python train.py --init_std_qkv=0.0276 --init_std_o=0.0343 --lr=0.01 --lr_head=0.00546 --schedule="wsd" --decay_shape="linear" --final_lr_fraction=0.0
Each number is 128 + 32 x the weight over its row's rms, rounded and kept within 0 to 255. Layers, rows and columns count from 0. Numbers have three digits each. The size before them is the row's rms in percent of the matrix's.

# layer 5 attention value, 576x576, rms 0.0276, rows 395-447, columns 0-63
086:095079132124159114131136196119074161101123144095164135064107151102140112122140107138139049126135070164146141114146151125085171151097126151128095114157161120205132112111164139189100114167156128
104:163037158131083086143111115145128145123112037124152103173177125159211144167127171104094081090132086109098114070042115142115078130153083066137130150101102153099123178132159110132121120161171142
094:084148080130131078143142098141115110114137070154117123092086158206120139152165116149096122147135045141051193120102126151105103140134117203117078149107113144097129111133110135101098108162134060
098:077133164122127147139112110117148082121182221190172176110099124140091161101170144126082144145141171094173183107153125130169171104123060135113101026103163195132130117099102151073091128132114128
097:103128126069186157110100115135120102086152107151098179150167101085144134137111156176163126138123103108154157118125148113122146110118132134119130147075155107107128103113127153175158133141110138
084:145165133096125103141129169104131182167168100156141228125093147095093101139122136167152153150147116128180064187143159134089120127112087114135119115105084096146126128136157111116176139128129136
088:111120137085147137109083170160164159137143109142104153174102144131156141137120097173121178141121095103164179122121141145119185149128158129103142179140096105139126122095138148105177114140120100
091:088193144185163133139115125103107128141142107083143166078092144224069132124162115133074150112136124091134094146131147101144064161125056159135142132172107147129135129119130144135118128132077133
096:136120098127102097131140099149093109108103069116146116130159071143144131105136129152137165120103137113070095124070144133102156125128108088123088165118110089089120134108113122145177131173156100
085:140143137138147144141132159164110173116094191088196139015117192095086117129158062133143072104119085130209094120173177137094132141101131147137139124116068107163123132126141124208054127031113093
086:141182107167122159139134157125113147142159111146106106120143141061087103099105100128117118116146072138169065144120117137169149109116164109172131092078068147143132103135153151189094139102123124
091:063068122174113185116120122116118142123107109184067180123125129129090098142147131075117127127111091119146182113130112140083112141106135129127156136110117111133125171151148116079122123088097138
095:155103088103101071094127104093112141118136109120065123104123137081167113110142201129113163139089174130153130145094136119143102150155108124126108052132138073130127159115128109164164130217140191
093:122098158189144203127097136134163118158114114128102190122145109155134129130109163101077165136155156095107108152076161106125105099150109097152198137111069168118123134114137135131154132123099132
092:076122158120082100168133109148151096117090097159096155074109161168139113152146133136113125151171115133106150159131131144096107085129147085115161099110138149144122081108142136141147120160154113
087:112061115138106099115133112116121080162101101079166191190126119177115118112116133102117158145123145144150130085115113126126159151121089096096100092161161160097132138124106093097103135110156154
093:120153143123086106159152076145093093100109146123140099195183157172096139154107161108130104127131146146080187115132115141162085113122165129111101072134133095173127079122139141164117142129142119
090:076094157076145143109130129095115131151139111111084116053187111063123136090170084128171158115123175139167139130197062116096122162135135121143086167172217145131125121119141104095127127114093090
088:136146154129106084192106186145065109143089142140149143028097165129128151179128120153113085138186133130121090174036161143109112084138124145128143131147093186139132095144159127201159129141106141
073:148162166119142156112105168104120171138140119112102105123128158115145118117128082070070109102136158131231121105137106145201089143113116170131121110094158133140134122106139136144114125149115192
087:094122113129123087129103143142142189123136093189029194088140131160205125129131118109069163115160146081105109135071125115185150123128131146145128105161126138166127098105132180168163119159130172
084:145127164104142111131134139155156168151136050121156124181121138102198147152099122134140081119098123102152152115013134146051096110157126140105105170106168075102126142139119116144139129161136113
090:120100157129110030146126132141139100135149155099195109140100103127129147104141142145154106142119150125122137086099145136148123058135104088120094024119172131137132134115149143110082138171145125
084:147135131144152060109121104073129122110115027169143067082111106090129126094100079181107154131131178122157100106131089119213232111125158073163122112080087148116133177121123115128115141170160073
089:124149137097123147131126189108196092147143110124140154070078136099086108111128119151090182157151160109129102152091185099118112104131103108114133155139027167112139105108099148086118116115122110
091:106204190115182160121148160125144079117130167121183127154060145130098108118158105122124158113146158142118150152250122102085140121105059172147169106135142099166130104123162152079124128074126039
094:153149156162135107135093163128141119097110230153147111076086121082141115106099146128129123119154110154128105146141156117134227154148123143170122075079085167081129117110136077163089114167140134
087:177077089092105082100111127147143134179120069071156101188149125108143148130098150184112168156125116139152133133087144120168146166143174106140144175092124149104122141138095122142159142147122165
095:099147120085146106128152128117122129107128143132134106100147132032089136130123102141123094125120092156149132148189096147139087140132194126077104140121145011193121108158125131162153128124114144
098:091162118121133077112128074121101161117138058132123096106074183147111139131146129146123138139083160107160118138113136090112115121146085105076140152169129096133134136114094162158115123153128147
095:168155104132125168143141178113124142152129066054110054132154118091059121124104130179151115124115106130105064135160135146200127077133187100169128152107127138140126140128143125154096133075108109
089:126126126126157101128118099124114170112100138165102065108076146092154135149075146141126111128136145134152077141111080120191181112145175110146123071170164159124131128123122141187132123116166116
090:172058127093076100115128114135133127122155106100077131235205082168156149128114143107200086167116088123109157083075112146154112158121117126118064133154137144110124160126165114132097131153139141
078:147121146122098110135145078135170065126160123148149079169171114117117160105158116101116130145131156132114172108098123131143113140148115226102112146087131149116140134151112120069106104163127100
092:151154162125174157105132157103108176135153178135108168129111160092117131141113132105197125118083086131181112132114122151099133159108105129121142127132134112170131125129154131153162112143133131
102:144103141137088069146124131100125150124102108097098058118134157114070117127151107161170086134103070162133138088118130158108110140114144122153150162096136131160127110132159117118141112109137101
095:151081180080111172091070184101085128120141138202070160109135140103113126135121125136164073098110194149106175132092177138148098143125111146106144164064138126121128106100172146125139118179115109
081:097057065146117109116129072115088118127143056143079127179156101148147160120134147144126136137093177122054149090082112139156094097147149074113071162122183112077126169138113123062175125139137132
084:150126181195147144099110176143161105087062250126161164144106128090071124146146100163197122129070087110076104124122166136000113154126120151103106167074115142095119121128181097138123104136159060
075:124186125087112078128117148147102194134129140065152109094084181104133127126134110153155128139110104148153098128116138154106107151122121126111110068192157113154119088125168153227108134143135109
081:164148159110152099123118168111096106110161173139186115110053129113101121123121129155097142165117098157105074131135189131080146113105098192152120125112081109142128122109142144152124111136160130
100:136091140131165202083098198133091143155157110086124181147167151108112123119141107116119114100128114153147179140143131104172137087123141144105185131126137061147131067116110147101179137115109129
078:136088113149119106131138120128107094109127070174111104169189055156180131103125120133143121125132196132046140079075153140179182121138092123121116158084111190088132156132110100085068127157157114
081:142122120108114124145126114135133105137143040148152086190114067104244134131099163171147081150147112123111128134013107124128171077134079152124131139072165097153133142128117153106150144158119148
085:164153197160153149117101183122127144126130124104117132129129166093058098138133105131144086143130080135137110129117133152122125094114128136127114098073155134150130103090191159172071119139133101
089:116121129076130118146133109116172076131110117157086088157159104128163139103101126119111135086139173122133173127160125101210145121146159139120171146138194169155138093125107156116123135123101127
084:114176139155115170139106150126145117133140154085122174144102149199107138157134108079088115143134110120146142140061150119199080172120080144078136126163126165107124113118129164075091106156062128
085:099141140178088144173132124140111147125095136136158160066058135152100111117128141127148130147123054125156102140142162180057149116118130119146155147149064155135124106117134120140118125106091112
079:136182121115172101117141143137153116130164095096159176108081152126074107139141089137120147133131078101131066163167115100106163111101152123140158108141102128179127101116102153156110156113130098
083:133136076186129159130124085148114148147113149115158142149111117136115143135151177126161152134114095122071092138037186152090066111137096117133131161133088096097122121172108101136147131115113122
083:148193185142131109144130163113069152113114148138174161116125168138100105125115122157111116132121128150150114132187124144154127146104063160135140088153123143199126099118173156195069120122122087
097:146172156109107166124140123114157070108106115118143090160071095142102141132080118129183124166127085105108144112120161119135140144114156147130146212081126140118129147136111121112026107108114079
089:059111143113107123111129095120084081133115085168050106087109112118136147133167134114103178124156164091091117163129131153164132067134085099132160149074109099098132141125067129066107147146132082
# layer 5 attention output (transposed), 576x576, rms 0.0343, rows 395-447, columns 0-63
090:124133155097138134112115076196160124130186131149146113142126113073128134131171128110151241121105185138141131116075135160108120139205123147131133153111102074083174120141193110131103132140110122
106:132188083131114174089158123096107107098101188162098181097170135107046127066067128088147131134091151133184127181125118157155149125088180122164160077106150154071042103176117104101128147137127166
095:125148191109084184067127157103138140108111147128138111127157125125153112088102137106102169119110153231098110166118147120119101089144105073093167129175153101149161077084164115135104172176116163
104:119124127112211149162144097122108168181148050113091108149120149150158144138102076154162136139074132146093086124152124114132112119091118128174108169128101122156171131104058095151185128115141106
100:163105092147108150124168117137114141166129115177109181159091108148066091070160120096185122064125123151087091123156119087130136132077138093138074127076095130098118186108124090091084144077112091
091:135106095123100133118138133175103092092070140091128124147168080140151185119133117107085116159159167118096145065100130111155100149143128169155125142124157152091124114129155111138080085114059145
090:169144106128079090123177080172118076158171086170168143118163149131087129087104172117150201103157177185101076118129132079107170085122126074185138086065155102103039168125166069116062149163089101
097:190092116063127114130126161144137126112144189114091128125136108098136136097001107142141154150153155117080158101132137164126166160101151108189109107133105092141082116080170082143153120156163082
095:093119165134080160076138120129137163111130123172105134143112168130100085107108122103107058108157095152172134162169148063165089152103211117103139091115141157115027167172131135120142179143142152
094:153125132108091076098160124111145123120184131136109077173079090122107117122124152140124198123156183127092135084125148191103153138200112152135105159138149144137103128145207124103139119204135104
096:176111164089079094123135114143144107117094179092156172130141075151157121137110160165162188126164155089091184097146140127125123121187132187055099152096218120120039114092217080152145081107095146
091:139131072159117044140113129117124082074152142150185115127080104134189178122184162127129158146103172087136098114134115192080157135112086098149133118144111110167007117101146124095110102158126072
097:152120150143142171160111143191099145109116142137183128115195123114133110154099138170178075186157081140090135143170125167080165164084168142133115137090136111165180155108102135118170139068150119
096:067127076140135077170140113107122103107131155137126121132093144133102164143137090130133126104129145047161140133195082106169195106089162124125055118125170179124155147110092119122118114094140091
096:166145123155126121095154123142150144116151122133123101103205109132151187179121155086134209073060177136137114098091119095120115168155109125139150117131154137128177177131122085140120134131091125
092:142185109137186121166142113128127128149147095161133087128136158099147168143155110154096101118111070127121077163105142195113134109155129118192191138113078148156124138162126199103151138132112115
097:165128173107135130107125143121144164137153138120109171104138124163169081121085135144142117121072054143126103137147119158122103132147129082099126097108153162123092089135128144164205157124187155
097:120088090137163163169070128164109134141130139155176115154063121128140139154108082102124063108121143142166130142118162072152166141089175152111128133111000059128213183125106170127111142143145128
090:153162121125118160092173120123184157141165167100125141156145122109173111121129071122077161114109185121116184076153128070205114179150132134138104140129176066134228102155158090164129142092121148
083:218141083093122089134118142188116102107122143136110142107138100076115137103065129168194181147178105089073123117078128133107193132116115114181157144103107062111060147117168084149139077148110097
093:167168140078096116117122091144107106124111133118186110148135090110124161137161135161185176108133122092077164141163115100127131119105135068148159127093119085152040127122156070127131151103113108
088:131125106128123172076120167082109093104090151169124181129131093114083053091138109090110068101184149184136101121117141084163138083097144113137152130105125128071195136174119158094068108096128211
094:120153140134176196126139092100136166137143074175089167148130193142124124129112076154093114170121107131136093150099123138172138150101146189148130142135095148101178091136091113124177126092182138
087:099108107178124130121091124193128160133055140154103112154089129113146146171210148097119114146155069136098110150145183126101111093107111195128171152174121089125178135143132117077086110084093166
093:116105100137148149130132144156095146122112115083096135118119171153167197129096086124084139093158171109092116104130130101139151114126100146181096123117164137105227094077134088149142074150128110
102:110142100116139114157137082151129114128198085111109131131116102149128198087082133119089161103134134109102084092055145146151152153173113112146067138164063186112173099077137079133074124134111141
098:125160086118138092146193141120114183161164047109098110135185129105122160178125115148121139123144150137116125070107157153107079086111116129101170134118156162136125216149124153130182089105080162
091:095146161174104156104133119104125122081111153175121139122114172180063111116149124105123092161149100163100119113191122100123153048101125107048142108141166154131093141138119143108065121112153118
094:163116159152085143096071125147123180131118148146142122154119118179179072193169159141185115173113152140126121113131144141078137160140102146100124102150103116148118094133164130140131116127154131
094:139129174099148161105139170180131102092083188111086134088133094076143132132116108105156085148145094200139149112132140160112145154128136151244154145135113087146235103128093117139105160141165120
097:111096123128097165129124116139125112136103167128147221119091182142152160065070122118104116111183126083147179159173136077155150126137146187086120137052170150066076111151133101128138108163137111
089:158123127141113111127083165123133112177108117075105144158183081124179102173179150151126109103110095136146197092108164111106120104142091186122186133078173086135131142143085104131149078097129171
095:113169141158176177136134090058127127168109139176122121113145213150094117127112102108135159110135120117126067193134080149142136090083146071099098093102063149100197101103117127108185139094129127
087:088101175148157220091110156105112195126098124143095091099137156141153092143134105117134118110078100213134131176147138070118132116102123064129153129231072092120185119141067110151163155099148138
100:148125126073058114107134105193132069135117156118138133114160037125123122120127149120158164138165159175141174109105139145115135131163130158140126128096140079085105135111185131126061116127073155
113:164168127148102160071162118158139134121153146120124108072131147116164174124094138078118226152128125164141152129119135163102163126210168179158159103132120105077145144103132078163110116134124122
098:111151101128144126128161123199120147136142101137109142131116118075126147071108134125121168085119133102148111068127150083149182158084151130137120099087147053087157207134099096156101095131100133
094:062097147166155184126123113111122128115076143163167111140117148111121124121178116085149075155112084129173139201148106091141113143078135135118163113110074113179136121134080129091113177128130162
084:132166111108082154127176082068114129143216082132151125136143122171142130140104171126079136102181152153155132112100132137139159164125159119105139093138100132120092132095118161128133122131087160
086:208138154098118130103136096166108123090150188139150112133172107155129122159049157173134197135182138136095152069089141159102145170153150144146130119086162084122125133089190071121157114158131155
090:156164108124109134126187117170147125093148109086092143085152129123148140111066139141111198128195144111073153090080110129132113159161092098116086148111179161096107138105159090141158136112073150
103:127132115092125099170105097159136142158130165153093120158070084116090142127107137133183161066118137091177098060124112076122140139178130108143093129142140162098189166122138125153080138131095050
088:041127141182136170095127101100144136120099079160140148148077180111116128105179103096089109096109082114152128212146147093151111121118130114115167122164123107114162123175098141100127136111122137
087:111139138148127180106128132110109151101072111167099195161143122116031101123178083091152109130100139114151134154160103079157122092106146077114138133128150147082097137158146083102104148079141169
093:129168106086130116110157114157100120100145169136080097088133111098151205098051120159092211102167141128138125062092125115148206167171137162167109105115165115074193164098144071154124110154145130
097:121159123140113163130083140133139127129130095153136213109100145107103150116135099161113059133104073146117090153107163124154172072110134148169155118120065086088205124133089115106086116099194118
092:151126135096143135114124125133142135138103152115094107120153161107167117120098149144136179117119160129097133107156118159111141113130088102160082082158135088151160112083177088150170118179151068
094:189129115091098114106163155159146092112166124090117124076167113113178138128063098098115179137148163126129143116104129127110122133143120137166110148106201077117072100098184113143154087147093119
087:146150126067081099129118135131138151100091141134109121174124104149133078104091167190090119129134112136088131092138143130112129164167099181163104139130183179121035099135159132149158149114147121
084:119075176152061094105158152071149079082137184106138111146096101181127079150122084106087092121137148105164191137178091140131117173141144104051077140147188198166123110105148138105105156149116154
091:182182145079125147100128128182152130112160184080107121097157097119158182151042098139154183155151120154092165094093138153124134144187142139146120104133160099072129081075179058159161094145124145
103:156127088146139118125174188105184121147089104127102172106128187117137055120148154113050130094157090152098079173131169109130123082143082117119132123114090174096078101140109133124169145120124139
089:124140088139083129125172108140154113132085122145177124177127094190135123146173163133146092124105136077135129138154136047146149172123141101120108156152147157199076103128132072143183150094096178
# layer 5 attention query, 576x576, rms 0.0276, rows 448-501, columns 0-63
088:117079158157127138175114176095156112153082167116113139077127113141083117127157095155087059087176125123087139099141148101108070124136138141140076079136190120092128096151138148100135191117097078
068:155150129145141127121105162124128112150172104102157138126130175182143140150163109110106134073171128110148124186147191104100086179157069198178130100121164156096108093104093107132124139104094134
090:131074172151158152145071133129157086166151062102120141095162150129147143138115111168061067076159100096130101142161170087059062075127107146167101141124152150099134162114105149107126208167074094
084:112063137112139152150123162088229097148116095106065158090126129134149152138146104133072111099163164073139122145171218165086098116153136130176131156105184108121174110165123126158129140152124077
090:130164192148074123165150118126103114137155116125164127149117114153165136144123126083110111085195148196117154083093119107120119164156057154137083171120145130078158089122153091124071110089185121
115:103075115154039112132113130175115117100172143122148120138112194122130077110148132133100133161125122139167089051188116059123142150118117138114131131199096169108094105125063102102162139106178110
107:125107099149071105120122175158109138099177126137134112093095142155147086129137142158140096163112121126162081044161119118139159176124093163108129144201073146100099091111080087101114103125155078
086:150134117122109182120168156153107092120121143185121089140131182130116084121126131145136059136111135164120080072160193121101122174127119154085132108130122127104068082146101155103086103071153106
101:160169122128159142149174142172145117110059155113133123138148155136145132095085120147100129126094159158065137128102140160128111142085147140120130123039160094146093184099136219127073110140166124
105:097139123115137148097051079123133121132156130140092111150115122131116151170100114117112147158144125143063121135092099094126118103163085119131120112105063139138177118161114090175090153127149106
098:147161188126105162115157137127105112184130074198186116093162163135137097118121118176107156116102135114103111079127115038069113182120146127134112135131102169116093062133122120189104137128114172
095:141163124163111134121173132116148143104181082142109101152104125152129118141120120144112103113093149084151107075149153155106109099140096133165165105160130131138146141035174130126170102109162118
098:124137078122107072072143094111144159142107166143123147080144177116154112132102185106112163126082175094156146118142154101166177174125176138124115086143075078097120153141196094162121115142119152
097:117144165108207108188171159188142070159063096153091148071092164151115175108132048132088120072128083091059107181135160149073098067110090118109122203101205081115149151096164171139128070131097084
088:172092154154125132127092116176098087116115123124111111105105136128133137116154089107106143155145104134098129160056102138101155085150125163138099130102070123063124125140192099042093120092126083
104:093148150124133138091126120077189081122200106124111145127121083156119125134109139161141114110102168093129142161124136189121100119131122126162150146127150131158149145156086147086105093168095094
077:126198078133134118141121101136104152113129141174156116124109131129157127112102188142146119146120143114122172089126055112160162100101140107075073139115133103151130192123116154190091111085154118
078:112054130200167158178116166079146099175145120116072114091176112169161125093189124162072083097133161119128151155132191077130069155128166141201104078133173195078114116128141146111096173147069140
078:100168109137156132128111137133091159103109107131171136148161171121183107136086159090164220148106165133077181056071092163147183127108140130108128116172081136147108136093184128095143089113134107
083:107112172147149179197105160120100060149087111152113120137136123134118175152141099129106100057128163138122143203091125077177078105106137137160145146085089118155139134110172185108098129123096096
098:119158072130160151164143107135137114126038155134081148127145132124111159150122137094117106125094137132089156211027104164152129104144156114161103098111124092170140152146173148143084148191129112
082:101121125118146148156120136078170076159122053085094164111074065116093175169140100129110141053159101079098142128118175106171163099179111103165125158114114125072216145160160116131123139127135114
082:066143154120168071152064137074131130131150119134127133086124049118113150162196143083123200090155097122124111137134128129111150055192077082153147154146136139147200147168165052149138138143084150
116:070104146138070158120113138094107137138157098185138132092084106117137131155169142138092103112153131129146077105143130052122127130144114143138085165182102102112138095134152072098118115163113111
087:165117106120105109134163112143103118113168092124147099138128178146166044094110135163134113147115154104192110038233126123116158163116099123115167085166108183077071124103043127106150148120148152
119:142154171146146118123133134120101115161097099092097128130159106156132184164181038109130164101133096066127120171136142160119114076162150125124127129089190178159136158131111150174160182121119196
101:170130122140131088154104099175153064215140138117156060099121128096096130093167086119148127126112138072167047129168094139128153088151162113188135104128136106126114166137099136079124100091107180
117:211135170164137108137140135117113085177097098094108156138137087092073196167193043124113156093142127089128117135120129126141090068142150088145122177066209172124144113132114172147169146080081149
092:116100112143129102105097116119152119114155109132127181061128133132128150144139097114124156138115092044212183137154136133072098095136131155092173064191188177122134160146123110115186168169107123
098:116151110149163104132078062150121026158138145114153087155144115133145234116137119114155117138085125106141095115123103115202098153093158160158149084091106135087149127137133107097074121123092088
100:088053126102095124110174125106072175073120119068032169178171137142110138156137118093144122135173157127136155139149095132121137123152071162127141160103124177104154126094139070106099121096140179
099:120153129076120128107163127142068117091120119082172126152145197177129111102174142104144083146147113170115148106069106092090097144139130186107094159102080139127086104158078136115095172157133171
097:089146083093132161094106037070162141088182141161097086159158156133115106106112157157175142149112130102106142133153123123137178114140070052135163082146094097170139154139139109108096155169120113
093:160143167124110146150155095147081104163126093089161102140180122092103167145177093137165103034140150133073114159185049109132072064128129102181075143052177148145175172122122140105118148132097119
104:150200179137204112139144166182118075117068097173132169086116187152136129147130057167142171128086086084113139216118145163057141099105186083107125140110142109138108127141138130170150181162119074
110:091169106156063173112164091178094107133103146136144121133153147069119154121138167082165094106144116150156083124162053143147120101111185110157120095119140096093105131139125072137112157125127130
106:131181131155138081129092158146131079095117136087122168100132071176105074151120143130178135167092112064182144127100107118132091170133087182132161110147159175117127139191088132163141168108121165
106:163122113119177161116110081095149116167161074136093161122125086122134106099099143181084135144142136122168133149095150171114061108136129116150102159149181131166128133121102157088149130137082147
110:122086118107103184127162136164128211090152179125156095161143117123108038087054181131142123165130125187126159122159110138111164135075126119107136098111082125135078140137139152077111100113156147
095:154150160132130204109154150137151137070132135156104116080159086153176077097100110153165116139148121120134097129167116165112098136115066111104151158168166100173099132144145110148078110153118153
091:097132114113164100138133110103123151166127071131144130105097104107148182110108085124105123121139113075177191136142114144130056110148167133113112196155180152196136091117097141150178138133080112
101:194149113099142158130193133118098099193101076123198112142126094135174144126144087157110122120151153147121126111139119170098134108116150115134130147088148150162130094110141184139191110104127151
098:132143130140077125134113129082132099145144168123137149117097135076101145115162155214125141118117106103129108128150134146150128173192135129114098183138174133140157158090114147158099164143097103
099:120121090125164175172068153166139091089149146119119124119095187147162110106164093105128150131142115152140122159120152079122124160132125154176083090158091091145088165157129130125192144173124093
100:127131145132126118143116104101146158123145100076149097099176079139132118125126168127171169140148167074208134062163112084137119118127123098131190108146090158126137168119118116080127123150141162
101:122145134128165150175152133134137086116142160116110141144095219122156145088112092136120182091131133199064058110135146074110136202104134093146107186122046116131078135157126145147159076101162080
103:104074139136091168119149115133192151134168124164143150157096129116095105121134161163085082094165106122122162136137145143140098080190124106114127145148139140166122157169158161115130132101124106
104:136126108084062170086213170124098122131115193146107120169110133130094110099171133132117090115088109219088070111162101143112136149111113148090058107085160132110105137116111098128093108147167151
103:180104145109099138192109094175105124178118076162170100104155185095138126128158152124140116132106122120098126144154060122104132095116153100093116103108151091092134092156154128147167127097070136
100:123085096094131116115113098103135063146101149137116134090151101111092137116164159089059116096121161138100111159146157065159130131095141137157087105104170146138169167173096116119098160169108164
103:128147137152182155134128166111109064087162057146093107049130123120168180131143132149114111101186158091103128116133142081085078104129089082139168195132115132073159158097115156129075123158125068
098:139144148108151152104139112120152059136125097142125116131128085092127221123140087108135108062105152155067101197071116144145087061120129111185072148065186098096166164106135145043107114169108088
086:083142138123080149107157110116148216117116191174109152156134114129088084109137158121095111085153073174134166123155148149111110134121079164104119141132164114159123154123121142140098174124145181
098:165097132138165152124064103151141098134190092107184156106211179160193168158173173101136098086115136064135150097179116068085101173119092143158128141211103115131158112143096171130138097115104073
# layer 5 attention key, 576x576, rms 0.0276, rows 448-501, columns 0-63
087:077114171100122148186137151114106133168166075125085157075127150119134162130161080139071162088163129122213165095162190117138091104121093101144113187126149097112135115131127138109144167131033144
083:109137135116156127142085127114175140122125044099101138139123134149073166122147093123122125053135117119165158115137161122162068092132138146137069144154144141159123093111146122113163168170084114
072:093110189123043160140086165106143094144176095150083135075126143104107222130173175127116180089165097138228136161143143104133071132144161149156093067125136099121134118159137140106157173154077148
081:136109122144105151157133173125160095174152106081083161109161078100177179114126124108077089068191046104162086119159166157119095147114119115165145107095166120130137132121163105121126167154052176
087:076133077134079119190086157146114148142123112104155155109091080154102089138140153123083126111125112116157122185148142160139062145155157177115123114190156101111139090023090067140138115174160148
068:118090064156118128110116140094134135084198072145090135119071143144109075120141160161115144150112133141159140105109084147125162157168102146050135159166095138125137099091142098151134151112125097
068:137162090129094134144180152163153086093167086100136128115125157141108114123101114206086065125113133159154144075119130144145161175161096136122113126146195145140082102056185123140107111063141085
080:049158098107120145104153063144107092092232130159138163161082158115165144118076136103157106132131109174164174135101076159188197132088072078137121185163078098187113101108150084138105139125115118
162:094155125073135114060123034104079148050203118197139165148109140089113100116100146112167157182091121159114150163123072161137161124125073084112164181172073105141121128113120116154093144121155132
120:127132150155156107170111142150165092200120094103147123113114144096135251175137126133164128100135124072070104168084161127148147084170161130163116163110133071107198074136153166118120116160070077
095:087092106111155145113146141158131142120150054156123197102120148079129161121118088112111165117095102166144130109151145108088144169124107088119152178170075168093121052118092112141125139149092093
112:112117091166174124148140150136125090176123066109089056107150116097121178166156140122091068080128108125137077111116126112129114107146134179199101127120189181130188131135200090130114097183100132
094:101175060148071100109143123108158129120148129078127135073158123086205141115099153145083144128099167125146128095140159107155171095097127138151113128156089101122114176145170160137115113184118081
111:104183139085174160141125042078125082133139087129080101098108116120143115135147129143143152073127127077139184131182144111097132036143123177146101211132223084116125098063096153122138106131154096
099:168131149125091041145119150127130107136127125155142083047141059076117085097153141162118084166108099133096114152050107152074125163184119198110143097141122132085118149139121119080055108154147109
102:114148181109161144112071145105209135117114119130124123150120110120142140169118134123136120133159102141146160168132131098126079084113129183150140147107177114178175110104100111082168133149058059
091:150123087112106136104160128148108083111154166149156104120118121141122093102137145148132139194136127125047101154088090134103101165133083145103126095086080144094118120139107166121091136149151108
085:072135136135141124125101137075141111131170087117096171089073118123144134118135133167110158087221106095182118120157150075176110120147140138202116104122161128132129100099099141134162178111117178
077:153186070158093156163166105156089141089107171127150132106113121141116085114111136094111142151131170141082084122073057167138112188130143132093171065116122093132119169109122162113142106146205162
073:144122180116104125188158109127176122162132124093159150083092141042127167164164166126102070109144090142178172183120156128135117138111160108142136097119203064186112083128139132125143183166129135
088:129155030088113123115128132134153154093113127184139192148103112116137129098074191127152204228085135133187163123096137176160149117086121119054144127120084113190127118116149126157147153146179144
095:150152096139128145172152156124158053154114122048130122113142136088144153134090112153085012111149116103131120103136182150175082144123125196145105099071163127177137092118158117125143097108123117
095:204147166133130125182152164134158085212079171045137110117176103119162183147144093158098071058164132101120073103150188148106097154132197165186094088028167132109130104141147180108137063136151132
090:118161143093114197178157148167109139051075116097142125103133164123129070118141099134116079126087097131122101075134197194094094152110128112094099074093123147124078101095122149080102106132159092
071:064181163120175183088141078113170146056158113163150135217099176213137110111115140115120145106112093212154141095194138199131129138082072066126138184193144205168053120136118096100144125124122111
080:166082099124115134101141115097128108106127183144127065083179100109085129160111097124120147142087164082070062149161139101130145125154121130171139081095131147126147232150120174160141131123131138
098:141132117131163118159150142143060095192074157131124154022158167122138181092152129153074139163094122063141056164131145103147102088106141150108173109084138107088116174164145219113099163137107161
075:175077114104089121119133129079063069169100163138131082075182161086091088125101074129087166100107142081067100115145143121096166139132141114177168063140141144099141183141148173136133111038178172
106:105135087139151107119078096142176129161133136104134142161140138153056189163145129102123070100159127091104213154113119040172093090111128111113127120090183146134153138149130065128170135114138106
102:163181095114168068142124105115083090159104157093133123105122153137193181065131113129148148123153093116114074148097105142126069117079177210119164117095087137081137169094069182153135154103107085
108:094118120144058084146100124100176117169140122080040097164200110137101155141130142088131069091176173136098143104096121090105151184130140139111062091139162114139173148125185086110147131117088105
114:103108117113121089115135083155159156091192094158135134137169175158066120086160108104192111171133135124217143139084100095114171201160098156057150128177075115114087070160075115120093123117140184
100:142130133117158196115101156133140174108144151172111108100074121114121164164138154079117056091134116125139148182134123121142079124135149098188112159084118102139180122130120144090099213105109123
092:142133150115111145123129073125080169136127167150157118081154171136106124081152108103158107084134181061143103101168097123132096117151134149178114097134107163139139193144097158077115179102119152
103:121128164077222132114110121163128096094089077177142170128133130134066153124141116124126146162074089081080140175180143156112130126103111082115162174074148177104098162127085097126127144152114077
113:095185162154141133135164105177109172108133135126149167143187210118097103104161122117141139119113105098122124157150119170076103101167118133105103104109114102129096147165133158135120090121071108
105:090171154135135110141087103165189068102140157108141129192092093164122155111082141178149125172106085123132153087144148138165152060104138175132135073087113123180118159122091115132155101095120182
101:214157155198140173139125163112124079195176108116165134158158107135110179127095158132116135163161137123182159154091143114154105123167171145138170079131110091143159118162122134129159120140122183
078:091112124109144151125136137135152171088146100129138174167073097140149173120143176110107106126155078164180154137115111147165127128104099085140083212123102135161105056140148124093121167166088109
094:123154142173122138147132145147132143085145068108130149115120039140186094099100087083098096128142090136187085132228131198102129105122108068159129134144150165168114123139089187138112150140090108
106:122143087163133091137114078080097154123145129123129159132151199105103132112105105097137158095174144107122177150135135098170122079131172123146099125191167131173129120089121147120213080113120105
103:154115093128158080155182163077090092126063066133149146128164126128125092121157087129113136121116134083107042090139141096087127153101128125153138140157132131116092149122211158122152127156133150
097:138174161175139095120118156116103126205139176142104113082161177132091147100113157173117125083073157118145107177118130111073111174182173141127094097149224114150158142090110108151132132081069162
106:160126088072164175118149134115115175080177144160166154141070130140081066100149087123140153157150125154138145130151099088138165135142093151127140104113090099098070202126077143123160129149191155
099:086100125120104098144160174165081117174079078099120106063126067108194169137116127141054092089140106119164103098135110154141046084134136140077109115142131160129162078106104109117088126158105132
109:164160142093146185126122135127063114134115101176119105094096225155106106126102081110106190125106155101140064123176130139072110172144152124083137162162088116052110130099079186155146122101185133
089:093137114110083161098079136108154115131150128130093106158120134102091092141126141134106074135136067147174133106088124164169126110162122164162109132177150125161140056129096120093088107129115080
099:095133090114114134112181142160159164115159108153114153168121090116112091104147103143175140139060164156200129150166116155124147171138108068155143166123113125116107102163120170139083145168109122
115:139142136114127124159127085153101148142095123160170136068117160136146159102146115119115124120090105072160120103095116156120119114117155116101160103154111149106082146155104149139105110093129113
102:104168089105118159105116119108111149160113162131112132125104112153205128155107163151153148102129172086150141120126131072173162099136119160158107112101095030154148149105074184142109168186094099
116:116187133178167116163120164125107079167151040126136085101139113066155137136171119104113054094146109115090145190157112086051109149161128151136087150125187125121188066067068129120110114126120109
096:153178142079132149103115105094114148135098085138150093108114172135135097122135136116185123126148144106097075160146082087146090109147118163178129136084159160114156111112105190060104158127148105
093:070170121122107160086116092067150174121178199143096140207128103136129114099133186087166119091119157151184174125144129125161127124144110116154066170131155073190121103147116105129126138126114135
102:139122148166189125163134136167087097179143084105161124074119147157176210153154170121106100082150155047135067129097102099104102154129113180161096125185122141143156143112077183142129135176106078